Part of a small language model's weights.
Architecture: LayerNorm before each block, rotary positions, attention and MLP in parallel.
Training: a variant of SOAP for these matrices, 460M tokens, 3508 steps.
Each number is 128 + 24 x the weight over its row's rms, rounded and kept within 0 to 255. Layers, rows and columns count from 0. Numbers have three digits each. The size before them is the row's rms in percent of the matrix's.

# q: layer 4 attention query, 256x256, rms 0.0519, rows 191-255, columns 192-255
# k: layer 4 attention key, 256x256, rms 0.0507, rows 191-255, columns 192-255
# v: layer 4 attention value, 256x256, rms 0.0593, rows 128-162, columns 192-255
# o: layer 4 attention output (transposed), 256x256, rms 0.0527, rows 128-162, columns 192-255
q191 097:139117126140184143152128125111176098134108137114113120112143153100119138139100143101155151082156141117115146140127147108136171103108154136111136125098173084096100095162175127175084136105176124
k191 097:125148120097103138112157130123099162146135095117152106122140121145122132101124163128147144092070140141114102140090110137109102158108096126118138178146110117158122100112142107134176139114127147
q192 101:108151128130140111138144149092097140082164142148104135137117126170112151115129132130145089126104099158143133126130159154116114133119107117100107099104109138109058123144125176140123144113179132
k192 089:143129155104109128112110156138124133154102145118095127158113092128116127110117156109146132139136152069103123134099137119095099163161127163137144129152186153101156165126137115127110090128128118
q193 095:166098159144109100143148118122164098161141182097143097124139142120110119122119131157133129145155184153113137146132146123109105115106159128098128150156123119120155180112161134093148172145125168
k193 089:130156103128107143164141108130152146141159120195129130145179141067152133090144124129128123092102130169107152141157142117135113128122151132141131106113124133101183154100108135105084160096130075
q194 106:145118149109092133156131172109136140136107128126130107145107171137132113142112096149145110127148187142136174115153187074157123123157102147150134123136163124147175162144185124124107166129105142
k194 110:160115121085120115142138121144152149100163165171128149138101102120126113087134189154143125150122103136100126125090145130132106147178125100117121110120148158172132152142133143123148096124134098
q195 107:135122101121108165136127134148094113121103144142150146144121117125168094135152154090115069080120162101103150133105116202114092127111166121138151205141163144152114125120146127114126140113126140
k195 106:142165098115125084111170109157115161123150136174134147172098159115111114156158135123107139125156155113134112131167107142158129119120099106120106136108162119125082159079116111139152121149116171
q196 086:092125152113128165157145107148141137161114146119124122122129096106173098094132140105107156109120105147181080079134151134110103079178140107103154143126133135152111149166149115168111148136116158
k196 077:180111093132094083104118092147163128096117089126122148097144150111101120142130147121122096151156107149116184142128130123214109110133098103140121180148131147132120125193130157131121144149141154
q197 104:125160124137154121111118120095146169107143128160133083116083126128129109155124119129188112113142124141109133134075141165090143105112156065118131157167121089108165131140146190139145115140142115
k197 107:145116139114129148188106132150103111098121121143083145130166146149120098118104165130112154134135109088121111125121129096134131134138133150144108114150137131157136143104073123132130120134135113
q198 104:108163126157172143096123119109094078125116106191120111160178109149152159099110125144163113131144149100176125147135102156139154117101177119078153128154147149144124115101116082137102100111125125
k198 108:073133084158151150152110125148110147118118152160163148133124100126129133155120122128147078138111128077131152120112136145104153149139127116184115127106119077121108148139114151121084155127105135
q199 107:169150137162138118107146115104098109155113143172148147133174149154079143140114133099138147137117123125150149153132170117139106108140137145140117146141133151143135143101118192154108139109126131
k199 102:131120119124172116148106147120109097167141117139142104089162141157126135105107086155094101135144130140136097094155098161088151171132101165109104141127126121089133168118158084114153094146131116
q200 105:134117125128178122139128104136131136115129114130142147179103117150145146088121107118131165066145111154151128143103134115122090110108134083073101159097158157165156148134131149132119114117133094
k200 105:108144087152132089118122120127149097136096153159153134075106123154122089134119142117127117124132131119100132097147152085128146150141080104120134146123151116118065105145132088115126170067137146
q201 108:097160125116128115105137123159114107074110105148115127130143129174155120100103105119120117106173110129142149172098128098152115100068109126139142163146124129074119153105146121113121148119123078
k201 108:163136094133121112139123141141162107137113134148152169128140063138122118131135140139130082088113118112100137116096117156120156110112166097146143113079137110103073127102115067140122148082125161
q202 095:118144127156169108121140160132149155126148103107125100126159115155078163144126156138177125122160122119110068109147147122077096137114125131080151184172120107135116133160134137126153178148140184
k202 091:134090135122116130183128146092117171164144127071090093146154106139143133150125123138130123075109120137118130149154094122128173139117130155149108125125121096118146093140134086185165093075129131
q203 101:136120130143125116141143140128129115116159161139113098156160139146144125110162119148120104127149139098168082082104145143122130105130086098120127157108141148173100131158153174113118095107102135
k203 107:118110167108149092125155102152118142171127111152130182170095110146172173136139141110128113127077108121138161113134140180104094115129130150095093130110133116137110133113110134154151149139164126
q204 104:112107129099131114113144140130115146118135138127129120167089130141158139121116142140183112088120065095144102125128118131082099120113182143148127140140076055124086075142127101110136116150127149
k204 105:178157126130145134148130163115124117118166130094120100135167143121112125148173158125124150089133115155112119132148102108160117120150145125102147149186102122130115118125119139100169070113167148
q205 098:177149112108097154151169153112136129101127108130111164079121136150111069131117129125075093128150162103137139169111112106124126157138138108121069134122096123134090147136136104117140120166108116
k205 101:142154082168133115118110125136133113132111144144178134152121135111130142150122126134139155117112127155107127084134143126155077130120098120160167167148184120120158158086155089085146126146107128
q206 096:137175146145173142132131112082171123103149150146096098135087129117111155143137150141124114111140123108142124141126132140097105154122088112108115114104121095127095131131100123123137092135160130
k206 088:090125181135135127153133162132123109125093112163138041112150154121114123127135108147137122156173131132095133162117129111125107135169133145103110130154132112107124126096178123105136143114142125
q207 102:115119141135132117151174183118149138133138137129111102080142112080141142153123087100124136121117155077138146100124128134063118118134162126101103141114099147158123129149162099161118113140120107
k207 109:131120122121125100142151099117112167148101125122087117149080140121122127132136148125149130118103107130156130107114140155155138128103129152170142168122172139132136156102116161166138128122155099
q208 099:124093133128154152103110155128117113128129095160132131135108130127147135106157172143114116088127161125115124162177079128170102111108129164147141161137149204116127140093071139120103115125159155
k208 100:120149098124159156141148144101135102120164131122148106160107135120132114142128131066121139163154103130148125160147127123094079111145119101086106100126161122140163117131167093118169138109104127
q209 105:149133139152092133157135072109116117142118158152141122133128098103097133086163144140108124108125133141157108135122120121135103140145131076145110162167132104109145159108131122112139151148070151
k209 106:183127138137113131135140088128126148154185100103146139150183108144124162136134101123178094156127097137106125112157094139159147114126102138118063136127138148126093157090108130136141135121129144
q210 099:153104086122102130159130118124132140128099129134138120165127127196125119148108133118167123093155142170117152126119155128149118129104073137130132119155151134109139156118124143160116109079098128
k210 102:097135151136110119100104151132155109096142107141174156135146094079151141086142128117078132149107146103109101160112157149114151072115094116133100135111168128121105129148136088096177148141145101
q211 099:130093136156120138144145153115087122194143124138135128172140102164131148130143125123139106105115129129074096143099137156139122129088148084168132143134123079133126117128121124130084153118127159
k211 100:113115187137127136092102177177129141110152139123130101150119120112111115093144114139155140120131157107140131126141159140111189138152173118111088171150132131141153101137112118129151099091118138
q212 105:188119139117132129144151111138131159126116122133062129110115104140136103165099145143119103113114172122145133155099129167113139099122191094139074158146114143107158133124112150152126119088187173
k212 105:094147132145133133106091167099077126074097164136172154155108140104095138122116117097106141145130182141134162097143132158126147135155129120136151109162172167115170191108121118120152126119146114
q213 100:136149103144127059131133143106092135108119115137118118129093131144145134145122110142117145066098109108125158125160191094120125165114114146117102124132157124162083073146111131139133083139131104
k213 083:149148149103176147144101147123124124111125136118123085146142103171128095158133155133145145132129140150120130159108135132125079158150121097183114146108169108178084126094154111199148137136136106
q214 108:148170111095158135103076130112095122157095117109143133098133152123119175165114140100136098130155143154126127158121144127140146135078147142130133119123153132131166116065060138141116156065138097
k214 107:133121114136190116156143111090135092105086123127143124104132069043117145114115133106115112166142145082149120145122127150137147194124136112133130109092113106132149082086117113161123124125143157
q215 103:126122136147092109099129141115120101123108123141177119139125158122126144131140108108157157115158145142109152131145146148149142175094106145159091155139118111104146140137105143120103159124145097
k215 109:132150106148130168132130090168113172156167135146126142134113082167141156071154105097131117147129136123173126177153112135122167103110082125102120138105125156148161076121138121167175115089120171
q216 105:130115172135144157077105139124136096155089098143135136155138112152105117150109153116112172135169124088099128156117167130149117161140124142147098152096160126128132134145130109126127123125147126
k216 107:145120143153114150122165127125105136111121110133179129129111102154150104125130155150116109154110155109109113169127111146110123101146134119125125168124080156099113101101104108170124097114145160
q217 098:149153142098109100150113170134141140103110158173140125137107131112145120133153133104138132122160148131178117167092141115135144145149109113122132112112124081144150132108163109108090132117140102
k217 110:095108118117103116149143153152159170122108106149080142139134103162113096115129128168167085121121123132117158091134117124133139097162116165147096130102136109083107112123136112133142149142135146
q218 096:123163114121135144128158140150133128110140106119104137132166106126126155118133109148149090158091093121152118095148115148146148086111124142116142155163156138091110117146161129101105181189157150
k218 095:155109115132100159106109097136089152128110119097140155156114159160147175145132129098122152138112119099146180120104145113107095125157121110126136118116111147171158150162133170085147167125125143
q219 088:124098157135105119139080120176120176164095146125092135127158198169151094089154121080126111126133133135153093157153128130106160130108152117125132101164152161133145117129143114125142205151129189
k219 078:116119072122148122110131122116123151147166142113136181142133092101129146075107109110095164123152142120154166071138094136110133125110114137152130164119122149161182168137086133126132129148092078
q220 104:128139150104124066136119125118084148161114139142117122124169150118155141148109118150145089104108141128172107112133130124157158119120119136110116155135106128103100124132125119132160089102119120
k220 100:153148133135150128091150166136117133113137176128137062149152147147068122118163173151122127105164143087133128130153130134127107176112148106116119112120125141121157151145144118128159152123133139
q221 100:139121158102129120162116123165102183141069109123151103138105105114149114084103152112157113135147122123154161102135155137099103130098144133100137116108133153135119128149105129142167174116110129
k221 107:105140152147118119053136118114098135130129133156135142207162086107127155112126138096112126140149105105108122138076102134128138144108082115186127154082146122126132147119127114125145111127131122
q222 099:081117098077179181109092117155089109122163131131113117074088166162089120145119127114124126131103153139130141106123124096143120121058147106122144153103118153139150129123123139093080104157144122
k222 101:109122109151091129115114114136079115175130129123090113180171112063122128098156088066106147145125104100101122148121106136121165163149161114123123117133139088127111141137138111131114164154177098
q223 108:141140085116115118143129157131095148131107147154114125113129089153090141153055145139123136128120126101153142144130178156161171145149149121142104123128117137142148119141111111111160141124113124
k223 101:145147125157145155107114098119139136119130129073137120175106127126173138150125106147100180157115121136143118146163141146133095131112154144171159121078129108149127154116142125144167111109110158
q224 092:162120102138113122117154130108126180144085125148094197111162138134120109120111139119134112147119098116147136137128098124132098121139095117133156117157135121143161080119146149151125124160105116
k224 089:144104117141137128138124117112106146136126106127151155140128177122113160107115154146079146152117095167150154116157140107115134047135128152114098113121108142109151186128101115098122112137138166
q225 105:129172149132143116146097108100166142097147130121141132107136133138116159131135109093121113119167170136109116154115105149142103168145131117139154113176130125118140066104167113152110123145125109
k225 101:136120116135141131146139141148096113114121090140094138105149082102128138157115179162179123163115089147092122126131110140170120090156125149088110136115135114176126134140140148168111161157176142
q226 096:113105134165142117105105134145071089144096142115088122123132131154138109118105104119157180125108144108210119098128144108111105136101166145132141149124126095096136145145098110121154119123115155
k226 104:139167130138124149138134140107144149151195140109193110126120119147134117093164121128112107146157119159128128154125138149134101158129108164144126112149103152127142144149117136148181122096093108
q227 103:149128160138123098087103112129126118092120142135154116126120081122178129133130156113125114119119096101112100165146163185134132125133094150124136119165153164170098120074147116137110109110151132
k227 097:057134096089197123142127130161111094086100058125129158147123133149110128174132098195086096129165103139119094155123134160127108117140106119135085151143128117079115124127140096085113136089110146
q228 106:131131185090141114123178143111166107167138155077130103079118142090131137172153098169143113157143125155122143080136122140131121108106168180134114101119086113141099122115141112107143117136114106
k228 103:164111107137142132099088135130125143091131099171081085134153158128095120094118088109102122115133095150134154128110141145164114136149093117134150092106146127150155129135124166148128090152123142
q229 098:108111131147093136143174101156133097122136113129135122115132098133150126132159152121124154143137089118065138133093136168154084098143166136107125162093118098165128080123133171116096113139101165
k229 095:144121133099121147137135141130150154122136158111105103112137116111143065119112140134143127138160138156148088124107175127149120134148162123143152180144133155150124103144131129135103120132151094
q230 091:078089147123104152117122122115132109161100114096139155108128143123166113120109125135156119172122107141102105109124073180171122142116157122135122126111079155129131120108132140092121136141155139
k230 084:158134143143145155114135097131101144146163141149123196148130139116129151115153136108103150123142152135135119128142158120134114078106152093091168135178127142105201143154108154110093098137122122
q231 101:113142134117104190111104100120130121157150104140099135160152167113129125125122116100100117121162158092134089084124142115076142069125107131120116128158103133100114120129130112129139095108169172
k231 103:168108125108143114088138135161192141091093150173136148152118141117144116127107106114138136143127105126141142159146112151161120084114129147116130143125106155096122179167126154137142131174105118
q232 096:170143092142125149124149122114143142080105088113094126112117147115085139138138113134194087125152145117124129113145137142192119133127116122136129157127125100087159099100160115131146130142129126
k232 096:108126113123173117128130154103099155146118156125161117153152109163193138119117111134108112133097119147115130138117121147078127098132103129110154106160143099129145114118118098104113168146163141
q233 098:161153151145116125117139136137129119118128140137144087124110115099122117133138119156132116170119136151108119124139134116165181171193133102143135127088175132090097152132111137142129159137151118
k233 100:139132147128106138152094144133137089101135086085133128126162145159120144160127126127116132120176168114121152126142122149110108161114119133138108161064098103175170085094154146145108149173151130
q234 103:101090155128100148132149152142118130172133142145144161142136118149084135122122140136130114156132132150144126104131124116151117136128090123143117156143102148169162117107171115142144137104133115
k234 100:150143091140129138155127100126102150142128131159143153196137152099154137101111092136124149131123107140097139158153151099134146102108193140133164081098133127070129148099165136117135166181168143
q235 103:134136142118110063140111154103147160126102118132089148131128141109154151110114100120138087085111131113129131123153164089137114128113112148120137117157107081124082125166137106129131097109144099
k235 089:148171140113144139124081134121147117106116148145113099121099089132117151122114193179157151118105157121171103107107075134135136156122112140137146112098135145129121131136100092125131093129136117
q236 101:120106179108121124145149146103131135164105088148130107099105130115120149156098129133107115083105174095116139131111150144125133141142126122099122110123143151155148072124151100101163087164103140
k236 104:172128124129103129151136105135102113115118172122085116139145144117137118157152177104179125155119143110155123119099136130130088179126128133140138142088140134105082133108127135092148135143124121
q237 100:175121121173128107133132133139152136115089138107164096163143100144082085139118137127113137106125106101146138147132148179159116142154152152122125116094147152106115159155134119116164143129123115
k237 101:096155168129128110099081083134112087107128128142098090102138098120173134163136096161130120097148137140124110136107102126074136128057101118122135155088105152147142125153112127115140125112149137
q238 104:100145088145125098143130135109140112128149120118127113132144137122093144114122113128178134148115126185151147122133112138118142141109140149118131105146129129103144105106109161123143139124141149
k238 107:096133121137165116156144176078148197133163171138155142145117122113158139074164123112123153129097122125140138141167139140114132136143133128103085137132130132124127148104173145182199113112111130
q239 102:150110117130114149107158144110129163136112161137094095167145133130150141122132152142086128150137109115106093132124168135099145129111094145089115187166140120160149110089141114121103097139128183
k239 099:131121114116128130134140108121089140158111153090192115134108160130137181122111121124121124133102126141112123109153099117147102125116096137125130136141102119140151128130140169149148128097110115
q240 099:138136131121141149130136136127127081129133146146166088133125119114123181160125135145150128148124153131174098112152163116076125129135118124124130152102133133139111172153128150102091140092144155
k240 101:133152157122124114159136125132149111101128126162111122120170131114142143144107080156127093173135106158109147101117158114151136152167118147163130122139144157153139169125162131140071123144137133
q241 098:119127102111178112117137122104152118105097121101078139119122131133122140134118115122129090088098106079134097118078152132161079113093131116134137112180140090141080109119098087120138109110111120
k241 094:149120107115144120098093133098139086117121134135142097112149116131169129153158129124116112111123138118168163128077059172111155117133117146137107150104115106116077108112100123110104093163170156
q242 102:176141104128133129154164103166147119133122171084114102114152163109155080127137128132131152116129140135123131121115150113163123118193138109129131157125130127133107128144117133136143181127147183
k242 090:115143136125133120140133152122129107122146099099124146119109135153149119146162163101114141140092091139138121072141127183075125154140130130117119130103137171139187141172106152140153118089105103
q243 096:187184145145099147109118082088130108111133115105158143123117068141077122145119091144125143161108145113104134107136096110143149147113180087112139158136131176117135121099122160109157117130121111
k243 102:141125141106133179143095102124141127084149082148098171125138150121140123208117132131112158107101125132099100109106154147147151123109159098130131121070090125168099155109112116147068153141150130
q244 106:117135099127169108137123131132082100136103167120118125136124093101118174125132136121100153136115146152110136166112139162151163139126154168131147151163137114109084134153108132163132143171158128
k244 106:124096113154122126140095160102136134131150094108137159128091137064136129101135069089145130162148132106139146091146118120166063165092128116184110126096117161117127147104170118179113132062118142
q245 097:125096105114165152113118122147119126128108160127069109124120140128120122145134099111148147170125144131113111106131109106139116103133155143124124117167157088131102111150126160138088129141121160
k245 102:147110137118122172131112110155152080085132098111102089089121170091160122110099103131072132135146107076149159114093122115086123130102096128154101144123121158138097126197126129085098123160103108
q246 097:154108148110144172131158148152149148171137092140141122091099096126114163154131103138143091102109148177144168121110128174152138086140131095143121152130153130137141124137149143165129129148188151
k246 102:047136100133108112103144133112096130106091150118121103182110146135136108101157133147122128157121182155099108132151144138132107135166121109123174158159104154142170124096121084111158125157122116
q247 099:107108153152111133101137118124133130145102124098116130137121106116147135100151170138126124129138130079145104142132126142157157124138172147156158111145143104118098127145096142131090089098095126
k247 105:114104109122116112148084109181101157112098141158122167081095103174093116156112131105143063088122111120136138142098133108124112105093127137143125129135094180157115134089129139136122093138112133
q248 103:101124124160166123092139116143118052124141156122124138099133135124114119164127108156152119179190119103139133153142132125126086104141139108100122138125140104158150093112106110120151128093123111
k248 105:131101106126159129157141135123152158137128106156130081142158130141117138135154147137174097119126087123126189180122138156128117132141170106124105165103132127128112132123123148148167095093153128
q249 104:116134146130107112136125163135131135129115116112098138128110120115129105113137098127166160128133159127131109151168102158123118103137150103108092150149104090068139130130145125108142084114109089
k249 113:122137131136118135131127159130157139121124099144104135094123144191097130079149126178126117108162105124149102099173138108105162113119165112108136098106151109107126168126121113105200117083098127
q250 100:173067120129128131097165140137130094153119111149137112128146168133128103115118144156125105101080137083088146125165119160102137127162123129145117133156124103097141132137154134127139141171164132
k250 102:146164126106063134121164155126140100106149137082116147182143136140167168127120113130125147108124120115150151125108094136115097111132135137103157114130142114125150103142155098147098129165142113
q251 105:158151142181130154144069145099165106138107108129126165131148164121093131150126089079121142146118095145172085137137101138131143155151105115143130127117116151121132096097157108130132163100111145
k251 105:133141131118131114129136115121118097085149116116101117131162109113118188174122111164143123115146100124165106141170149155096131146108131128116115114089117129112108150163165111096149129117160137
q252 093:106111149140117109153127073129114158110142134136130124084182191159121148083155101147150136149105142133150105106115136146163120120145145130139094112153124116121122089132134141122095181129131151
k252 087:165106107127196137079148103134091117146100157150159136106129168114120121066095136110088108143143134146133130123120136127107139092101091126092136114157149167105169158124091120165127137130111135
q253 104:102098096148136155140130130130152112104134153134117121121137166155086124064098120120155078107147114162132154119088120135090102098146094122180075108141110100089126121153145100113107121139157136
k253 109:136110154116160107110181079120126112128156116138142155122099084105170139134121144146132124144071094106159117088109128099130106124101127132096180122128128091141163130101151110144125161125149109
q254 101:146100130149160085129131118117122170142148151154118106166138141128093158143137115074139107150115172129146137155111151140146081115166149144156130113135135139146163154131139134123161124113138128
k254 107:073088140156124091110098133126118110161131141159127108084125100093152097135107124100153129139117170132147119117115119132129140123141125140141141124115183146115155149107136129119102148182158087
q255 105:118070128100132162161118139159100150121136134111168160121094132086117105134137098123107134099108092138186162119121133115071145129150118159145103082141090105117119119160126131129141121153119107
k255 109:117115143091091103123119114122100145132082132159119132119170142142129092149121062117129137097116101123135152142134109121127123127125128134136143167197117131139121143107116161114126123136097115
v128 095:161140140078101111130147108108113123080103109108176072104158145135166110079127129125099139103134128073082132099152122113136131131135179127109134152108120150113141113167114154111101116126140149
o128 096:146094110163119188141102128072171105127087126091172121122128101104139106109093115119110134105112136132129131130120121137112111097055131107098158100179093120118117114083082120142154152142135121
v129 099:124110150106115179139115122137153149164109125131140097133087102126123141153135134093183102140144125153108136134162141154177141126185123163115113164139090094130130118117155145164123131102119133
o129 098:137126113112111137149141134137132179086082087097165153161112128119137096110127117120131155117118121107147139119126130096105153121135103106137129161136118167151132190116140148073155145150144136
v130 099:107113133136155134126113131118149149148132129181141096150141114115117151122125141072138138123086143203135143113144109174152097095155164123143135096110088115124158157131142145063143121130137082
o130 096:108083107146097117154112170165139119163138172107123122111147140127114106093113126113127131127132103059125109115126120134142089173104150132077132116095086136151125089166109128178145135122148145
v131 101:143116135169147157121160141154148135108098075081158174087106131132183128138156111141117115144129152123150134085136160126112124091128128111141119158121118124142145145141126133119137126124102084
o131 098:125134156113144133171148135114105111148186168133136125186115124152123135130130140091153104141118136136180169165157185086107128108133140124079117134150193116135109107145142129118121151107147099
v132 097:156088135109166112090154098132136144155123133080111127114135120102139121148140123124107112152146121120077107145091130127059120157120168123059151145125151120118098076125084161136146126122122104
o132 096:130118123104122125139069169129149168151105100106127114143136122121135119133141125101120137075093139149126133186133140156159171131132126127135085131115109148100108151121154163149116164081075152
v133 097:086138103121137140078113160121158105106147112128154161102116141091109114115134137151121129105140121113138096103127109126098150128103148125143172147150079158138108151150119111113118099132124096
o133 095:127176189144123131120153133143181108151174158138136112148118135099176126125125137107107111152173114106069094138163161106138110155122103153131173104136123160145123103127134139112141120164072128
v134 104:149132129159151147084115102143108128179137087170137161137140140128116128137130116123133124141142087102107176128119116116123156149154104107128111165155151130132086152104182109138128104198141105
o134 106:093153157082118109129120097138138135151119111147099147144102177137114149110112093133166089114183127099107117119113131107069191128105101115107119106130153165161127142140135131155123116119129112
v135 102:101095164143108163064113117142132144120133124124098119142131158096155066156086124131146114131145109134115104144109149080094137142090117118125128129083101138114118146094106139160177115116161111
o135 100:094145149149130063155130110140155144123112167103151096114128113114153104170134142163129111152160096151100109111143082154109095135145152132112136152121077126145098207144126182148140169117092127
v136 101:124139130129135150122097118090159124090143128116091149108110172154117081124136129127087127131127116092119154144139121137110183170134133126111148141111123137219113135082126111176139155100151138
o136 099:139133131135125120138121142108129146122095124121091126141089143150125139110107151159128122150119140123166145112159122171122145138117151143155122092152150126111155154120127121082131130134127160
v137 100:128139123139129130102128138161094158156189149136158130153105165146110153151154113088140129154104141161126159147097161147133158154173114125160094115078111134129124123164156124156123117142094134
o137 103:129160145132178152138104170111109160153109102136134178128159143089118147163143138110102082137122147092145103120150106173145079135153125148107147125100148138085091147116118140148163132130149107
v138 099:132166111171133104153151111130081123110129147156177146149093085134144137109144108081060112142123132124150128145122107125108096136152115099118147086115097077106121155113151145090133122094139155
o138 103:106132117147127100112094144077157137126150164104081083110176117190101065144153146129118136143106138131130122167149116153089154135166137125129089186129106116109117143147098107138151081116151114
v139 103:116125104159161138119143147123107128161099149118118146125111121132188165104096115104118102121074162123085134125095156139107104125135144108144136163101095140137145091146148143144075120101114126
o139 101:131118122115180139158161087141111107179159102116170156123145163127128164131119165157096113137086134153130147086116116111107110130153102133157101135128128127081143140140115151145108088113177107
v140 100:127124143097101143105150136116129135138123120115154081119136113137158186152072125178112106110121157103127125109095192127099102132122108119118098107169161166105094136145123165126149157159142158
o140 100:204119110100129131120153133152132106136128153155118123129114164133138146131105171106114133110141157157115172171125077137096117129079147116130153128125134105124121137132150166122150095138101148
v141 101:164124118108113180114108167110121137127119136126111167121154112127078148138133118142102146109123132156146146165157096148110108149110131136157177113127096157089150173122132092115146134166061136
o141 102:132089129080165105134170099101141143127111130153100120152134153082135147100151123151116158159125128146124135098124140107094166143120139151113107113107124130138166123136149175110137169066131143
v142 095:131118119139118132151172124109135121137120117130124128144131169120120115155156136170138109129120120135130152149125156111130147153134132136149095100170183139148171121113102164107136131111129141
o142 098:145134118158106113150173090151089161089143130117115127129128088149082120136155130117097129173118135103103157109130150142142147136105153117108116118131135148121120098124115125099092116190119103
v143 095:156087130146153102124136126113120134136078140149150167129145110166179133116126133164147101108124149078144106133147129123119112134118156161115154149132170148130076097143106124117194156124187154
o143 085:153187118104167168142155115127154113125125127149129082091122117171126155158145105119101187132143106097127103148089130111150117106097125109119123130102136113158127124091148143140125147108136130
v144 100:128166152142098147126123158121108182165101144102112131122159134126103110108119140131128118125103133136106156106147134133112108118146156116181128141136096140151107141139118150103112202141124116
o144 098:132086155179082154146118124152133121146161114173107103136110108144111157093141164096144093149122137128119117124153111112106131128124140156112149121134111140105133105180144099163125129122166138
v145 101:129111103152134124080156167120173135112119131116164137112102110099131150124136111156169147104112133101140117160110110146142157134151169166189122118120139095155129103096145105117091151060097131
o145 099:172107148097121098152125135164146120119110149103153102122136125159145121108118148150105097120160143126128147161131128091138087143105145095085121117176117123104142130149139090119080139179149088
v146 104:143149100155140138133140137157089106148131156142116151129111137127143122136143119127143152155095145112130112112115098128106121112133119089154116113109084157094146095144106173115068088155109082
o146 100:158131133146154112111150110109159170100129072109114126102143109112149126175156138136169129114144131095131122113146130152130152114110102088122142140136138153093146083128099096128115131074124148
v147 097:118126127127155116130105136079166119107111122091145141121131109149088156072129081131100145145097158130122134106149107153093143145153135172108139121147132157153139147134148129101092171133129156
o147 096:168100171138140127151116129137130146100102133125103112167076136131170135133188127138139152100129089150094139120138135150152131176111106144122100110106162139135150123165096080131129123114139135
v148 097:151125152146142092155146108124092175085088136134148127123175115122130129146129144104127121123165132127147113096132144083110089142091134089146163129147108120180113139179144130128134173125155118
o148 109:106125131137101127143110104160127102110134137141150090131102166093130138149129167134171067129130138173154154119095131150146115165222160125189122075138146108131135121115111149138156132120133091
v149 104:155118137176105130130146158104113147153147122116104101162149094146117099142122145147186143165132163064105129138133122104165135160129097127110127180125182139089136134129085139160094116131128167
o149 104:116155141067120100105084156153109105098097094148175141145091141116127118131125132120099124146123136173096145120142100118095137137097113116177124138182124160148151104164134141114115089115091142
v150 100:126142169110152120162108176133111133101099136100108144119125141152151100111132099087131142141091141095082142124165139136117108124129110138107137148119139182141130153154106175099133091089088127
o150 101:125175105127130124110147142122117119135141148138089145153130086076119145122083149142083116140150122159138143150089142119151131113167140138123138173150103097181163117196115095123118105129135187
v151 095:123133156109126139116091110130084136172162122139153113171175172127165137144140175098116127147144145156143135105114133164145137082159095147172130147132155116123157108160143097137100109165135147
o151 102:125122131133171114149134125114140088122168163104148132108124132127100176133146137120154131128093092110079125123119088140125150110125132135138141121101110125104114109069140143186131083111128149
v152 103:080116128142162119091119136095100146098181124113139090141153135131119174145121103122104136149082093148124135148137113119098145100144123148148136136093127100120156130078151133134129167117092127
o152 095:146127120179137155120134069143098113157133074130089183100171100132162169145155106131136150160124119129134117141129110098145095151136100160124142127098146140132129132151116135147122102151120107
v153 099:126093181145106134141149124147123117081118144139139104079106123148159120119141132184118118130142092129137105130108109150156177212165142123092178147122147114176124074108153107132111149127148102
o153 102:123137085126137117125132157088131117141114112126152131120126137110135143161121109121079118117133150155133207069113134108113150107154121122090131102073141112087086150166172148137122132163127092
v154 094:098097153133124149151120171104110103145170154158139101122160140179129101093133169160133134130135136123151114124127128146142155114102127161109104137090123131133152133121142164143139128161135138
o154 088:158165096149123130098150134145098143115090124113128150125117141105127136119089139162155137173160090103107105128140140159164127185127134131146121102146155149123141101116124158129133116145140166
v155 105:093118121122123125090144178117160100155113127110168151147106127134125140140147100082152127135127133128154115111114126113146131077132109158137123136122122177136102096158117137150116124110091116
o155 099:123097143182108083108122118150166121100120176121127128141134109119163091160150141119134095092100104136140093160124129128175104124105118101164138145146136121109141096110135142145109114158146118
v156 096:128104126116073100163116103134139090141141129118123171093127112126149138135133161110147114146147114143121142094159104178135132143106125111111167123152170184160137122177150147120142134088132110
o156 089:138123128156114142164104149110143130117160145138149120137070148131142113105151098114112126097129101107120140132170158087144131138137094119132137080144115109135114160152154172185118138123143124
v157 103:112144151144176088137188126132125169158111099128141151141150116163177150156142118081134134130137100123120072104127148133135136127099126112090099144084132098133134134186077098098132119132119138
o157 105:157127127075137150185099149140144118111095160119139105145141138134129108148117112129150133144148111147109119155115092135127132122117153079110099201134147146122161135151159144101107126091101106
v158 102:150152101130145119132144169084118155107097164134136106178120089130131111129160114135110113125119140104106144107143152131137153138145143167168145161120134070094161191140125107137111124085106126
o158 100:133109129091142141178103122122106131131133138127117150130079117154120128124090105170094132143140135160152109106166151093096114154100129128140110111151124123116123143124107116106160139152084133
v159 101:111133117149095151166165114160124117090105119121096138160087114121116123153092145102122119158116109091106126114110137120072095092119132096092120136122127152150087134136127107100115118104107094
o159 097:094134093194174099157148149148162151145160124102106135132105147086107097132120132112132119159144157153146159159104156114124112120159126136114104148153084124104120144128120124124084117128146146
v160 099:162113141161119104123129133109122094109146171142170117166122122120127154091134121115106090089132198104184142105137103124146132103133167152112105158108152125070153128116139121157141092084110148
o160 093:154141175103149120108157154108119117105127121159113150115131137139114118169138105171124170130126092124081164115156138114151169140104148126133145094129103156124141130093093135162152084135173120
v161 102:137144110168146102094137092132148094148150113122131146102157095154076154138118128107143149149136127159122133188155116154124154139102127166110133082148147123103146140128148140125102149111111156
o161 101:119104114124128106119132146143132106147167153060070127156134133156141132098203112113124116141149126160100110137121137121136105112116098131081120131122136146125090114127163149139106137136138088
v162 098:142132070139141138094152134140110174127116108145123088175113127142146144113128128111132114133106124117129129164105127117160147116115110173144167126128130096110145117096115095143103149121146091
o162 091:099132111115172146131108115161134149093141128079108125152108104158111146130111118122140149155161101125120151130141124118137117119074134125124124170141112151150077100147187106112134111134139070